Weights of a small GPT-style language model, trained from scratch on English Wikipedia.
Training: a variant of Adam for these matrices, 124M tokens, 7563 steps.
Each number is 128 + 32 x the weight over its row's rms, rounded and kept within 0 to 255. Layers, rows and columns count from 0. The size above them is the row's rms in percent of the matrix's.

# layer 6 MLP up, 512x128, rms 0.128, rows 211-310, columns 64-95
size [108 102  91 101  98 103 115  94 100  99 104  85  97 110 102 102  99 103  82  91 101 113  98 101  90 103 107 101  93 109  98  98  91 103 103  86  98  98  88 103  94  99  95 102  95  92 104 101 109  83 104  99 100  97 102  99 107 100  96  82  98 100 108 102  97 103  95  90  86  83  99 114 104 122 101 106 112 115 107  99 100 103  98  92  98 109 101 121  81  98  93 108  92 110 118  98 107  97 111 110]
[[154 104 138 158 143 116 137 162 102 127  84 122 192 144 172  81 152 124  74 111 151 115 216  77 110 111 140 131 157  38 164  85]
 [153 106 141 117 153 110 173 140 149 114 121 139 146 101 119 173 172 150  91 155 118 133 135  84 116 123 111 162  92 208 193 137]
 [138 149 107 135 101 181 106 111 165 113 144 157  48 100 133 199 159 145 158  90 129 100 127 181 161 143 134 101 208 116 110 115]
 [131 190 196 155  78 124 127 146 164 114 134 162 166 159 171 102 146  75  76 160 123 179 114  94 131 128  85  84 148 137 203 116]
 [134 139 103  82 112 110 186  98 106 157  62 158  90 123  86 217 132  96 145 150  80 127 126 110 140 164 141 101 143 116 146 193]
 [189 111 110 164 134 117 129 120 129 168  66 161 179 102 191 176 123 159  69 125 138 167 177 112 128  90 138 119 113 157 126 120]
 [141 140  81 167 114  98  96 115  86 107 120 164 174 144 152 133 101 112 105 149 144  83 146 187 127 108 107 140 132 164 145  77]
 [157  97  89 134  79 108 143  92 138 135  80 122  98 117 148 112  88 135 181 117 121 102 155  92 112 151 109 120 154 147 136 134]
 [137 118 145 136 107 145 130 160 124  89 112  78 169 122 126 131 136 105 190 119 156 119 114  97 162 185 177  63 152 145 169 164]
 [149 137 100  54 153 124 151 169 183 156  94 148 173 113 148 189 128 125  90 116 146 182 135 150 112 109 105 188 152  54 141 127]
 [153 126  96  99 132 172 138 101 178 176 103 193  76 138 122 179 172 134 183 108 184  98 118 104 170 109 102 128 108  85 142  83]
 [177 159 109 116  89 157 190 162 137 116 152 126  71  97 185 148 162 112 114 178 170  83 159  91 108 120 116 171 152 140 110 101]
 [134 135 115 141  99 138 162 107 185 101  74 103 112 166 128 112 169 138 177 133 131 143 133 108 117 114 130 106  93 128 103 114]
 [124 187 149  82 108 196 115 153 166 121 124 179 155 120 177 154 172 136 111 123  86 100 137 127  93 121  91 140 154 120 116 115]
 [156  89 140  79 102 150 127 161 143  90 123 142 116 135  98 186 152 131 110  98  91 110 160 128 164 151 114 140 136 115 150 190]
 [154 157 121  88 102  29  97 110 158 141  86 110  70 144 142 125 158  88 141 237  77 189 130  83 145 119  71 126 116  93 128 103]
 [116 118 119 150 140 111  93 126  86 108 104 142 197 168 119 118  70 113 137 128 111 112 143 150 102 118  95  84  75 111 135  87]
 [175 117 155 152 109 129 122 168 149  94 114  88 154 127 132  97 146 111 111  83 116  77 191  87 166 108 158 136 122  74 165 146]
 [125 121 188 124 128 138 174  83  76 164 128  86 135  82 152 119 133 173 148 135 166 132 131 142 220 110 138  74  97 213 168 109]
 [180 177 172  66  60 127  70 191 121 157 107 153 113 119 146 160 143 121  55 143 111 110 197 125  86  46 110 160 174  63  93 107]
 [181  80 129 114  98  93  94 129 184 188 121 118 103 115 143 128 123 118 135 162 123  85 147 108 128 132  48 148  85 115 109 115]
 [125 125 128 122 126 139 175  70 164 151 155 154  96  98 129 147 199 118 141  93  88 138 151 150 132 158 115 166 112  97 169 147]
 [156  78 155  30  83 114  80 154 148 144 105  87 135 152 161 111 135 173 134 153 162 123 124 101 117  67 117 153 118  82 129 157]
 [178  80 170  93  92 122 170 102 129 159 123 157 127 225 157 156 134 119 109  61 186 107 178 159 120 154 104  92 135  97 155 121]
 [165 172 147  58 111 150  89  99 119 174 143 129  90 136 143 162  68 123 143 127  90  92 174 156 138 124 124 120  90 134 146  62]
 [170 129 114 122  83 109 125 154 151 131  62 165 101 137 185 126 168  92 119 110  84 140 160 179 128 112  48 147  96  69 177 124]
 [115 152  70 108 127 131 209 126  99 211 128 170 129 140 137 166  85 151 118 126 133  84 177 106 123 145  94 116 132  81 101 100]
 [133 136 124  99 143 139 140 141 118 136 126 144  75 117 125 118 134  64 136  68 150  94 132 147 134  95 116  79 161 154 191 158]
 [134 130  73 124  54 147 170 168 130 127 150 157  80 139 144 169 117 151 200 149 180 123 193 119 110 142 107 103  98 159 125 140]
 [148 139 100  89 153 114 140 124 140 138 147 122  98 119 140 122 110 110 107 161 154  96 138 139 128 119 148  83 133 138 148 122]
 [145 170 178 109  99 172 123 123 151 102 134 173 160 108 143 127 105  91  77  94 109 140 144 147  99 132 178  80 114  71 166 152]
 [179 105  74  95 125 130 164 140 146 199  76  98  84  92 162 143  91 108 110  58 183 114 132 118 106 154 100 138 126 142 185 146]
 [112 150 111 140 109  50 108  29 142 116 100  95 128 141 115 197 113 176 141 199 129 157 159 169 229 116 148  98 145 129 101 106]
 [159  88 138 129 114 147  60 133 142 142 141 111 126 132 161 103 110  37 111 117 119 111 133 172  65 115 118 130  88 129 116 184]
 [123 171 110 126 143 168 146 101 157 166 140 106 134 115 152 151  96 143 158 118 132  86 144 136 119  73 104 132  97 146 142 112]
 [121 120 153 164 141 117  95 135  82 146 109 133 116 177 164 180 116 137 142 131  85 123 157 137 132 109 152 179 109  43  85 145]
 [133 135 101 162 110 131 119 150  97  77 148 145 134  83  70 112 144  83 191 146 116 131 135 126 198 124 164 153 120 123 126  89]
 [133 171 146 105 149 107 122  62 174  80  89  94  98  99 147 118 119 105 145  16 119 110 123 143 130 123 122 172  96  78  51 147]
 [144 176  97 112 130 111  82 113 185 178 135 104 148 105 164 220 112 130 137 150 135  78 114 156 149 100 148 137 142  31  60 138]
 [111 174  66 165 105 132 121 102 128 134 169 111 162 141 127 136 130 124 114 151  67 136 124 154 113  98 127  77 143 132 128  47]
 [ 93 171  97 145  95 152  93  95 110 149 165 118 125 111 113  78  87 161 142 135 185  82 125 163 140 100  57 171 199 169 183 127]
 [153 143  89  87 156  71 120 102 139 162 123 141 134 121 182 180 147  27 129 196 141 153 157 171 113 137 148 175 135 109 136 159]
 [197 184  76 111  83  87 151  65 122 194  74 103 168 136  76 198 150 122 122  95 149 128 168 150 147 109  95 146 165 163 142 163]
 [149 138  96 153  92 129 100 106 109 101  96 165 174 191 143 134 179 130 183  99  75 143 155 112  91 105 111 115 107 117 100  66]
 [150 105 184 129 101 104  84 147 134 152 116  53 130 146 103 148 157 152  76 121 138 108 176 162 141 127 115 166 152  99  90 163]
 [210 121 100  97 178 124 119 151 138 103 170 186 133 135 143 142 155 158 108 105  54 144 123 113 104 139 189  76 179  89  95 124]
 [151 156 171 162 103  88 194 107 161  93 185 180  79 111  95 194 123 115 207 125 137 156 127  59 180 149 126  89 140 113 143  87]
 [167 135 169 125 137 152  74 159 112  86 137 129 163 131  91  87 111 166 101 199  73 123 149 109 163 138 141 106 178 149 147 113]
 [138 132 111 121 101 109  89  74 205 160  86 149 117 148 192 157 140 129 156 127 121 109 158 130 162 103 136 135 125 122 189  90]
 [164 113 164 105  90 140  61 120 185 113 126  52 109 152 172 157 119 115  93 143  91 168 142 131 161 115 162  62 201 131 120 165]
 [215 147 153  80 117 113 140 142 157 192 117 120 178 152 120 125  96 105 115  74 194  64 157 193  77 131  55 118  79 132 142 185]
 [119 104  92  89 128  83  77 106 116 104  97 117 242 126 160 112 190 140 177 141 106 109 199 109 101 128 110 146 130 138 146  92]
 [132 133  99 150 167 132 110 154 140 138 171  93 109  34 204 132 156 123 152 150 131 100 157 143 156 111 122 144  85 115 178 141]
 [118 213 105 148 129 129 142 123  97 114 142 150 106 110 110 158  97 149 152  98 144 110 162 144 140 107  94 124 111 136  82 101]
 [133 164  87 120 185 119  83 133 140 108 112 158 176 139 158 123 111 117  65 165 105 112 176 104 165 149  98 138 126  46 173 100]
 [144 117 168  53 124 108 112 148 127 115  73  82 178  63 152 146 150  49 162 141 101 187 127  99 109 139 136  77 145 125  93 111]
 [185 138  68 105 147 160 130 100 112 136  62  95 141 110 146 156 127  98 181  83 105 109 164 101  99  80  78 176 135 130 119  92]
 [150 109 171 112 142 145 139 130 156 103 155 102 127  94 146 133 147 160 132 153 134 119 149  88  90 157  74 117 127 102 189  73]
 [135 169  92 150 140 127 117 157 130 133 172 119 118 153 209 110 132  99 146  71 159  89 172 129 156 142 122 114  64 127  96  80]
 [118 155 118 180 120 157 150  71 105 168 151 192  87 150 180 137 103 131 113  89 137 116 122 160 233 147 115 120 168 102 119 135]
 [139 109 163 157 115 148 146 129  93 115 162 111 158 103 135 150 134 111 120 100 174 120  99 191 147 103 124 195 160  85 130 158]
 [236 139 147 112 124 119 119 194 144 138 137 155 176 159 171 122 159 102  60 185 119 135 143 124 151  27  77 152 132 150 200 154]
 [121 172 102 107 104 198 116 170  89 103 167 130  99  89 107 157 109 117 108 104  28 109 119 139 102 126 150 172  81 126 187 190]
 [125 119 150 153 119 148  99 141 113 144 164  95 140  73 195 113 155 160 108  94  73  91 158 114 209 112 113 136 211 123  94 132]
 [185 141 154  84 137  69 120  87 104 130 137  92 121 102 185 133 148  67 156  94  54 142 154 122  76 102 146 129 107 139 104 140]
 [158 145 118  91  85 155 161 148 123 112 176 116 145  69 212  85 144 114 133 149 116 135 149  61 111 102  71 140 142 132 118  93]
 [137 205 124 123 133 160 153 146 152 152 169 148 118  98 113 155  94 126 143 120 147  92 125 158 115 148 119  64 178 139 175 106]
 [118 182  90 129 157 139  87 131 184 134  47  83 155 134  77 152  77 163  93  77 108 115 101 163 153 130 127 110 139  93 102  81]
 [160 176 139  71 142 178 140  99 103 136 141 152 126 164 128 102  99 114 141  51 166 109 139 133 159 146  92  37 125 160 152 109]
 [116 122 105 144 113 164  87 128 148 133 114 160 139 130 117 132 118 105 141 129 143 162 192 175 204  85  55 141 160 129  68  90]
 [ 91 107 143 121 120 108 137  84 133 149 152 155  57  89 128 128 181 157 160 141 131  80 104 165 184  99 113  84 186 196 104 114]
 [123 131  88 138 106 122 119 114 114 139  98 117  93 165 169 144 113  98 138 122 107 113 129  77 133 107  64 186 139 123 127  86]
 [168 165  86  80  68 115 119 161  94 144 141 138 105 170 174 130 185  99 145 123 135  89 156 158  92 131  73 175 112 138 188 140]
 [157 158 142 157 109  97 123  82  52 111 111 125 141 162 192 179 173  71 132 134  84 163 151 165 136 119 132 152 172 135 118 125]
 [168 166 137  96  92  96  89  75 117 222  97  68 171 109 105 130 134 106 165 142 123 151 162  82 112  83  77  95 125 100 145 140]
 [180 181 177 129 122 134 181 148  73 117 110 195 120 152 126 159 154  46  81 145 165  82 154 163 170 132 101  88 122 132 138 110]
 [179 118 110 105  45 190 147  98 171 129 123 161 146 143 149  99 124  93  94 124 173  86 177 146  98 128 110 126  85 124 185 174]
 [144 137 127  96 175 150  73  97  97 169  89 119 154 122 127 117 202 142 148 110 142 139 145 147  81 143 126 115 126 177 102 131]
 [113 169  78  98 179 172 121 116 160 150 133 144 111  66 126 154 108 114  71 120 117 108 132 160 111  83 123 123 174 186 135 160]
 [138  82  96  62 102  89 139 167 114 130 169 141 130  56 137 138 183 121 117 135  80 141 148  77  71 140 113  99 135 139  91 126]
 [121 115  96 147 134 200 112 147 157 163 118 114 120 122 134 179 115 183 139  96 152 120 128 116 111 130  81 150 168 140 127 134]
 [155 180 124 132 127  73 123  29  98 123  99  96 122 149 108 126 165 139 177 169  79 150 146  86 162  92 102 170 144 141 130  84]
 [129 138 150 117 103 134 148 105 124 156 114 102 100  94 187  80 121 132  86 159 136 138 101 124 123 145  90  81 170 151 163 160]
 [161 135 108 152  69  95  64 166 153 201 130 132  94 117 140 114 139 134  98 173 196  97 153 134 141 129 104 135  86  61 154 106]
 [109 168 181  75 156 164  83 120  92 159 126  99 104 136 190 118  95 147 101  73  96  72 123 171  80 109  90 116 169 106 155 108]
 [125 126 128 133 102  96 101 108 153  70 142 107  72 104 141 196  97 155 164 173 138 116 119 157  86 100  99 103 180 133 104 170]
 [155 136 141 150 108 231 204 160 120  89 170 207 178  92 122 123  91 112 104  68 118 129 143  99 171 112 115 151  89 125 108  91]
 [127  97 111 125  96 195 132 132 179 133 128 158 161  81  85 175 153 134 168  74 133  51 119 149 143 134 107 104 158 158 130 197]
 [169 120 148 134 134 124 125 171 206 121 146 182 118  93 181 128 146  93  50 124 176 120 103 114 145  71 132 197  94 131 112 122]
 [152 107  90  78 114  48 107  96 108 118  79 145  77 126 148 144 111 160 106 114 166 150 130 157  91  51 147 103 202 102 113 138]
 [184 132 135  55 127 120  86  97 108 207  79 140 177 113 106 187 156 112 156 157  74 126 131 162 144  91 130 112 184  70 138 136]
 [110 152 123 179 159 137 179 120 176 183 136 163 154 130 146 114 150 135 124 176 157 105 136 171  90 101  96 154 173 126 162 178]
 [178 134 137  68  78  94 145 139 116 171 112 140 151 115 118 185 179 107 149 133 168 177 171 140 156 132 126 108 128  61 102 184]
 [120 180  77 137  70  96 134 130 111 174  39  72  96  77 147 135  94 134 139 151  92 150 162  99 129 152  88 111 149 108 159 102]
 [168 120 102 120 130  51 132  92 151 136  85 140  82 122 158 170 179 150 176 159 126  97 194 133  90 146  96  81  99 123 174 105]
 [189 162 185 117 107 104 115 143  69 159 158 111 126 146 148 122 178 123  82 203 186 164 167 123  83 117 132 137 150 127 141 122]
 [141 126 133 114  76  77 141 103 148 128 121 174  86 174 206  95 119  57  96  71 161  92 141 152 107 133  64 157 117 131 145 161]
 [133 124 122 113  87 142 141 147 147 122 109  87  87 145 108 196 153 107 142 145 140 165 128 169 149 126 111 116 163 138 101 102]
 [152 160  86 135 103 153  44 151 173 117 112  86 127 140  97 131  75 105 132 131 153 108 145 144 121 100 119 127 106 131 160 129]
 [145 176 138 143  71  85 155 148 129 182 117 157 155 103 117 141 140 104 101  93 100 134 112 158 152 111  80 134 207  62 175 129]]
# layer 6 MLP down (transposed), 512x128, rms 0.13, rows 211-310, columns 64-95
size [116 107  90 100 100 101 110  84  91  95 112  84  93 105 111 104  97 107  81  87 105 117  95  96  90 104 112 106  84 115  98 101  87  99 110  85 103  91  89  98  95  95  93 101  93  90 104  92 107  82 107  98  97  99 106  91 113 104  88  79  94  98 112 101  98 111  87  87  83  91  96 107 110 129 100 103 108 117 106 100  94  94  97  92 104 102  96 116  79  90  91 110  89 116 113  94 115  98 124 109]
[[ 89 153  86 125 139 105  91 145 194 205 123 111  66  99 179 132 142 108  95 136 157  95 142 170 183 102 139  84 135 129 142 148]
 [ 91 102  66 149 112 138  98 157  73 160 173 133 145 109 112  80  84 131 173 112 151 168  98 119  92 109 164  93 147 124 141 144]
 [193 131 141 159  93  56 108 131  80 129 115  88 153 152 125 125 117 163  87 139  85 126 135  86 112 190  60 162 163 127 116  96]
 [118 125 137 132 108 142  90 153 161 100 112 135 149 145 148 145 158 159 149  94 110 161 149 150 117 141 181 185 152 135 108 164]
 [ 72 140 128 120  91 105 129 107 127 108 106 133 112 134 123 131 175 101 159  63 158  51  83 119 106 110  92 163 108  96 138 163]
 [ 88 112 175  39 116 118 117  94 134 162 109 149 152 153 117 121 155 100 171 158 110 150  73 166  66 148  71 153 129 121 108 125]
 [148 160 160  68 113 153  82 112 206 116 115 126 161 134 175 145 157 101 173 111  46 185 161 178 121 126 150  93 124  81 113 163]
 [158 166 105  75 183  99 116 129 207 111 131 146 112 108 118 110 147 151 113 135 101  78 177 106 173 112 149 152  82 119 126  54]
 [116 157  95  82 120 124 193 185 189 100 125 105 120 126 121 114  86  86 136 117  99 124 136 154 108 111 111 103  96 130  92 127]
 [178 171 165 154 170  80  73 102  81  63 141  93 109 100 121 143 117 202 103 142 118 121 157 166 124  97 157  96 126 125 121 121]
 [161 139 108 126 139 131 118 117 153 100  83 157 128 145 177 175 136 166  88 108 136 123 102 171 109  90 131 137 134 178 157  96]
 [144 146  91 135 173 173  93 134 133 152 114  81 133 166 154  94 107 178 100 146 139 101 107 154 127 114  26 174 124 122 124 110]
 [ 83 123 121  66 117 144 138 101 162 115 155 143  87  89 134  78  56 101 109 156 153 151 116 189 170 173 143 136 144 119 167 161]
 [156 101  89 144  36 147 147 213 101 155 177  99  92 121 121 153  90 138 152 101 154 140 119 104  87 172 132 139 156  99 133  61]
 [103 153 122 127 147 125 136  70 142  98 141 159 130 153 152 169 124 121 137 151 159 158 139 122 124 177 122 130 105 165 126 120]
 [154 127 149 129 221 132 109 146 169 150 120 121  93 114 153 117 117 167 141 151 124 117 142 184 118 144 104 184 119 136 201 168]
 [152 112  97 124 132 103 188 131 101 118 143 132 101 109 157 143 140 121 114 106 151 113 113 102 177 113 146 169 116 135 144  60]
 [ 93 146  86 156 107 129 164 118 132 210 134 130 117 157 154 157  64 182  87 147 127  76 150 124 134 110  86 148 151 110 123 151]
 [114 100 101 165  85 144 170 118  93 183 140  90 156 105 122 193 118 121 100 146 157 109 118 132 139 180 123 104 152  71 109 156]
 [139  99 135  94 102 115 165  98 137 143 152 154 103 142 186  94 134 114 150 107 168 131  84  92 134 137 114 145 102 181 155 164]
 [105 110 126 132 146 123 162  88 120 116  90 140 120 155 103 181 133 108 147  86  82 143 105 134 130 115 170 102 178 161 104 147]
 [142 121 181 111 139 164 141  89 102  92 127 100 130 152 211  96 122 123 120  83  33  91 149 153 164 124  94 175 139 187  80 107]
 [121 142 106 116 132 145 103 139 127  31 175  83 143  99  98 125 159 114 143 135 115 179 141 139  98 158 210 111 161 157  93 125]
 [128 132 103 159 211 137 133 138  84 100 139 124 163  51 143 122 102 151 108 111 128 114  93  60  92 133 154 121 111 140  65 169]
 [138 115 132 123 123 110 166 103  73  84  66  95 154 125 135 113 152 116  98 118 115 158 157  89 133 105 131 111 137  87 123 167]
 [126 102 116 121 117 133 131 116  57 116 150 154 104  77 149 137  78 136 119 108 120 109 122 128 174 159 142 136 160 123 100 136]
 [114 110 142 139 124  95 101 138 140 166 101 119 117 162 160 117 134 100 134 135  95  51  95 139 154 106  69 159 150 135 153  77]
 [114 128 128 114 108 123 140 106 176 188  84 175 170 126 119 132 115 124 166 108 138  70  84 132 126 118  92 125 101  72  99 108]
 [134 190 132 135 178 197 111 110 166 125  63 110 155 131 133  56 107  89 114 121  75 120  77 150  99 117  71 140 197 112 145 119]
 [130 140  88 113 139  78 128 147 135 171 169 146 199 142 149 118 164 160 117 129 101 137 115 131  95 122  66 152 110 118 170  98]
 [122 112 171 139 159 122  99  85 155 143  87 124 128 134 126 131  90  69 114 156 165  79 142  87 177 131 108 126 113 167 112 122]
 [135 149 135 122 143 104 128 125 107 108 121  83 185 173 100 144 109 168 158 147 108 170 156 142 123  68 181  68  76 117 125 110]
 [183 104 144 113  93 155 158 141 117 138 106 126 115 144 135 143 144  59 116  95 163  82 131 123 106 121  98 170  68  60 160 121]
 [144 154 191 158 122 112 144 118 116 160 107 102 134 153 146 119 122  80 118  57 117  65  63 137 136 146 110 157  91 161 178 150]
 [114 148 111 182 135  94 119 133  89 107 109  87 135 163  59 142 172 115 103 133 189 185 128 155 124 165  96  99 130 114 120 157]
 [108 139 121  85 129 142 158 140 127 210  94 102 173 129 122  92 117 138  93 207 149 110 152 103 130  95  94 161 125  77 124 120]
 [200 135 128 193 209 125  81 160  99 139 111 109 125 112 113 174 104  84 101 135 143 184 128 130 101  94 136 159 118 164 102 124]
 [125 116 144 139 148 168 116 171 128 128 208  99 135 146 198 138  89 142  77 142 131 114 133 196 128 115 137  95 154 163 104 172]
 [228 112 101 195 126 139 146 111 103 137 128 102 129 206 166 148 130 129 117 131 173 129 149 145 112 190 129  86 114 109 127  94]
 [122  40  98 190 166 117 123 130 167 146 119 157 110  91 120 135  61 154 107 106 156  86 124 141 171 142  83 138 151 116 118 110]
 [183 144 123 140 103 169 138 102 129 118 120 125 144 120 152 214 135 193  79 191  96 133 105 152  92 103 136 109  94 122 168 125]
 [167 145  91 112 119 172 190 134  91  58 213 140 160 130  93  75 104 164 165 106 160 131 168 143  57 109 121 122 122 159  96  91]
 [156 102 134  78 161 145 128 142 111 108 156 154 157 119 144 153 190 159  89 127 142 166  51 123  64 144 101 124 148  98  93  98]
 [132 176 119 144 138 157 146 147 121 139 124 129 173  48 137 127  51 126 146 160 111 143  98 134 115 108 148 127 127 173 171 159]
 [ 89 114 118  90 111 102  85 137 129 126 143 190 104 117 171  52 153 164 114  81 189  81  78 152 136 113 163 165 174  96  94 168]
 [113 166 146 104 116 141 107 153 116 172 131 151  95 189 135 108  65 145  74 102 174 113  90  91 222 153 113 168 149 122  92  76]
 [207  96 108 148 158 113 123 170 123 150 126 147 116 120 102 164 127 107  89 145 104  96 126 142 105 163  94 171  94  84 173 141]
 [148 144 112  89 133 159 134 116  80 115 106 129 130 104 183 142 199 151 114 137  66 114 136 168 104 128 131 101 131 150 154 144]
 [138 114 135 103 165 149 142 161 101  98 111 101 117  36 116 114 112  89 122 196 101 116 103 108 119 140 165 150 134 134  92 105]
 [129 139  73 159 165 171 145 135 131 150 151 145 126 153 114 142 104 184 108 160 122 117 152 164 119 158  75 180 110  99 168  51]
 [ 92 106  63 173 173 156 127 165  97 135 113 169 100 137 130 143 116 102 103 156 126 119 138 179 142 170 155 104 119 160 149 172]
 [ 58 112 163  89 113 144 123 113 105 110 113 109 123 107 133  91  79  88 115 140  48 168 127 182 174  94 140 158 141 121 134 108]
 [124  99  72 125 111 122 169 161 144 148  95  98  85  95  80 150 152 142 167 150 120  80 121 140  99  98 129 191 141 115  91 173]
 [197  69 138  90  94 153 152 103 131  76 182 107 183 135 113  80 117 167  81 161 151 121 167 124  75 112 191 138 135 139  81 142]
 [137 174 121 122 173  75 119  59  96 128  98  87 160 112 177 116 135 137 149 119 114 184 163  80 132 162 132 140 147  82 100 124]
 [193 139 128  22 135 140 155 124 131 172 133 150 136 160 101 136 109 128 135 162 139 137 129 126 149 125  61 184 110 113 146 128]
 [151 156 129 118 130 139 165 149 149 127 139 119 112 163 137 117  53 144 129 109 116 108 143 171 125  84 106 170 123 110 115  94]
 [173 151 106 124  98 163 163  77  83  97 148 132 120 111  97 165  97 103 108 156 130 139  95 145 101 152  96 144 113  91 110 167]
 [118 115 161 116 133 114 118 180  88  69 171 151 162  75 120 122  82 148  83 159 148 132  97  72 138  81 142 114 166 113 141 137]
 [ 95 109 144 155 143  59 132 125 135 162 116 155 150 120 134 138 159 143 117 105 106  78  73 102 112 113 156 144 167 193 114 121]
 [117 143 117 128 175 144 143 105 117 106 109 103 187 103  94  97  82 152 140  81  89 117  80 124 156 169 192 144  96 130 126 116]
 [ 90 111 106 189 108 100 112 151 153  68  92 122  73 148 170  85 127 104 137 113 126 167 123  95 132 111 179 147 107 142 123 155]
 [172 150 168 142 117 126 111 177  89 113 149 120 158 152 122 146 115 116 102 131 102 162 187 106 152 142 136 120 133 149 147 116]
 [175 144 147 150 124 159 115 138 147 119 175 106 141 157  83 195 174 131 135 152 192  97 103  93 151 121 179 124 117 105 145 145]
 [171  94  80 177  95 157 180 153 171 183 208 115 135 160 136 157  98 129 100 160 152 148 116 138 175 109  87 140 135 135 136 128]
 [214 186 144 151  97 105 114 143  80 148 100 117 119 114 118 106 165 107 134 205 138  81 126 129 127 161 130  99 186 100  82  96]
 [161 173 145  99 112 139  86 120  84 144 110 132 163  99  73 123 140 150 120 220 113 137 123  82 120  65  69 155 148 104 150 131]
 [133 175 137 110 177 117 173 131 164 105  79 157 161 135  47 122 162 146 108 113 139 174 133 103 112  94 185 122 142 111 142  47]
 [149 145 116 144 121  93 127 121 134 190  86 170 118 147 105 140 131 162  85 113  89 147  67 159 133 150  83 129 146 125 110 125]
 [ 79 137 122 166 130 102 129 129 152 135 135 117 103 124  90  80 112 179 164 159 115 102  80  95 144 135 175 120 182 115 157 143]
 [166 116 179 124 144 125 151  95 115 142 117 115 112 135 123 111 133  88  89  71  92 116 111 126  87 104  49 130 122  79 193 157]
 [101 161 110 177 120  80  91 170 137 122  47 146 137 134 126 155 106 249  91 112  76 101 152 159 168 108 182 132  81 185 115 114]
 [206 104 138 183 132 109 126 120 132  76 114 151 173 106 104  96 110  98 120 145 130 142  88  94 105 182 106 105 168 154 149 111]
 [201 116  96 142 157 154 122 139  92 119 167 116  83 106 106  89 130 149 109 153 188 128 178 168 105 113 126  71 208 178  75 124]
 [111 183 158 114  93 129  75 121 141 145 108 172 111 139 136 143 115  91 106 169 118  77 100 116 118 111  68 147  87 182 142 129]
 [135 164 176  52 116 116 125 160 180  99 127 135 127 101 174  60 113 169 130 128 166 163 114 115 160 134  54 122 140 111 110 127]
 [133  83 105 197 155  68 107 113 139  84 188 108 123 216 127 111 164 136 142 141 113 158 144 131 154 155 183 149 137 158  92 165]
 [121  89 135  66  87 156 121  79 169 177 155 157 157 159 107 141 135 114 127 125 109 159 105 168 175  92 119 143 120 162 155 115]
 [126  74 158 199 174 109 106 162 138 129 115  77 170  98 137 164 122 144 151  88 152  85 142 138 149 177 117  98 151 153 130 151]
 [158 132  90 164 136 132 202 154 140 189 109  99  85 146  95 128  90 114 129 123 116 169  88 128 124  62 147  93 132 169 151  82]
 [174 126 126 160 113  69 180 116 137  54 131 131 184 165 117 128 158 132 110 191 139 202 198  90  98 174  99 114 129 165 139  85]
 [150  71 166 140 146 150 142 135 152 124 129 141  99 131 143 146 100 116  69  62 143 147  93 195 125 163  54 213  89 115 129 139]
 [128 152 131 135  68 190 152 200 164 102 123 123  95 112 149  83 184 112 127  86 140 121 118 134 118 107 113 158 149  60 141 127]
 [120 164 168 122 153  41  93 123 118 115  69 174 131 135 128 116 106 131 153 141  81 157  84 118 180 156 195 132 113 129 159 107]
 [120 187 158 151 180 151 153  98 169 112 141 121 184 130  70 110 121  73 130 191  94 115 121  79 185 132 157 131 133  85 104 101]
 [129 154 107 102 129 150 130 170 148 177 132 159 177 123 136 149 161  74 103  44  75 107  65 110 151 104 171 163 135 155 104 108]
 [136 144 116 138  97 122 110 142 135   0 162 117  62 135 160 128 150 145 112 141  95 167 115 138 161 138 148 140 162 173  90 113]
 [138 157 137  91 115 169 141 100 106  94 124 133 153 123 145  70 165 160 106 173 151 166  99 123  99 135 124 145 198 129 122  91]
 [131 147 146  95 113  96 104 108 122 122  86 125 223 200 139  88  64 164 157 143 130  93 121 115 122 164 113  94 140 113 174 158]
 [131 157 127 177 139 173  84 125 190 151 122 101 134  93  92 170 213 164 134 108 143 112  86  80 145 147 168 135 132 143 119  96]
 [ 98 133 164 117 142 100 158  73 163  93 151 111 127 155 146 110 149 166 100 123 164 128 149 182 133 161 148  99 167 172 179 105]
 [138 136 128 174 107 147  38 213 168 115 120  95 120  79 125 105 127 143 146 122 178 180 104 111 154 120 182 146 149 158 132  76]
 [ 97 126 158 165 173 163 120 133  96 127 132 158 121 195 142  82  97 115 131 113 111 124 120  79 101 101  69 109 135 158 155  69]
 [ 86 172  67 132 159 103 138 133 173 184  93 179 142 111 139 110 168 128 122 153 145  84  92 116 159 112 143 107 115  96 138  39]
 [114 129 130 153  87 138 120 124 166  61 164 145  87 148 109 150 169 152 151 181 145 126  65 147 143 119 148 137 111 129 111 109]
 [171  89 159 156  94  54 120 157 116 149  81 119  77 149 109 157 136 111 189 154 136  34 107 163 128 157  94 135 123  79 180 115]
 [ 86 150 133 116 136 108 114 157 159 182 110 109 133 128 156 106  90 117 124 130 111 127  87 171 176 194 123  71 157 182 146 149]
 [153 116 103 110 153 127 126  83  74 149  94  92 105 110 185 155 145 128 158 109  79 141  95 161 114 120 124 120 100 141  94 117]
 [ 96 154 169 189 170 112  91 103 140 137 134 119 186  95 161 123  63 147 100 130 119 104 102  72  83 173 123 147 126 144 150 122]
 [129 120 126 105 164 129  99 154  93 114 101  62 159 105 139 165 124  95 137 106  81 153  78  74 129  85 144 182 158 123 139  91]]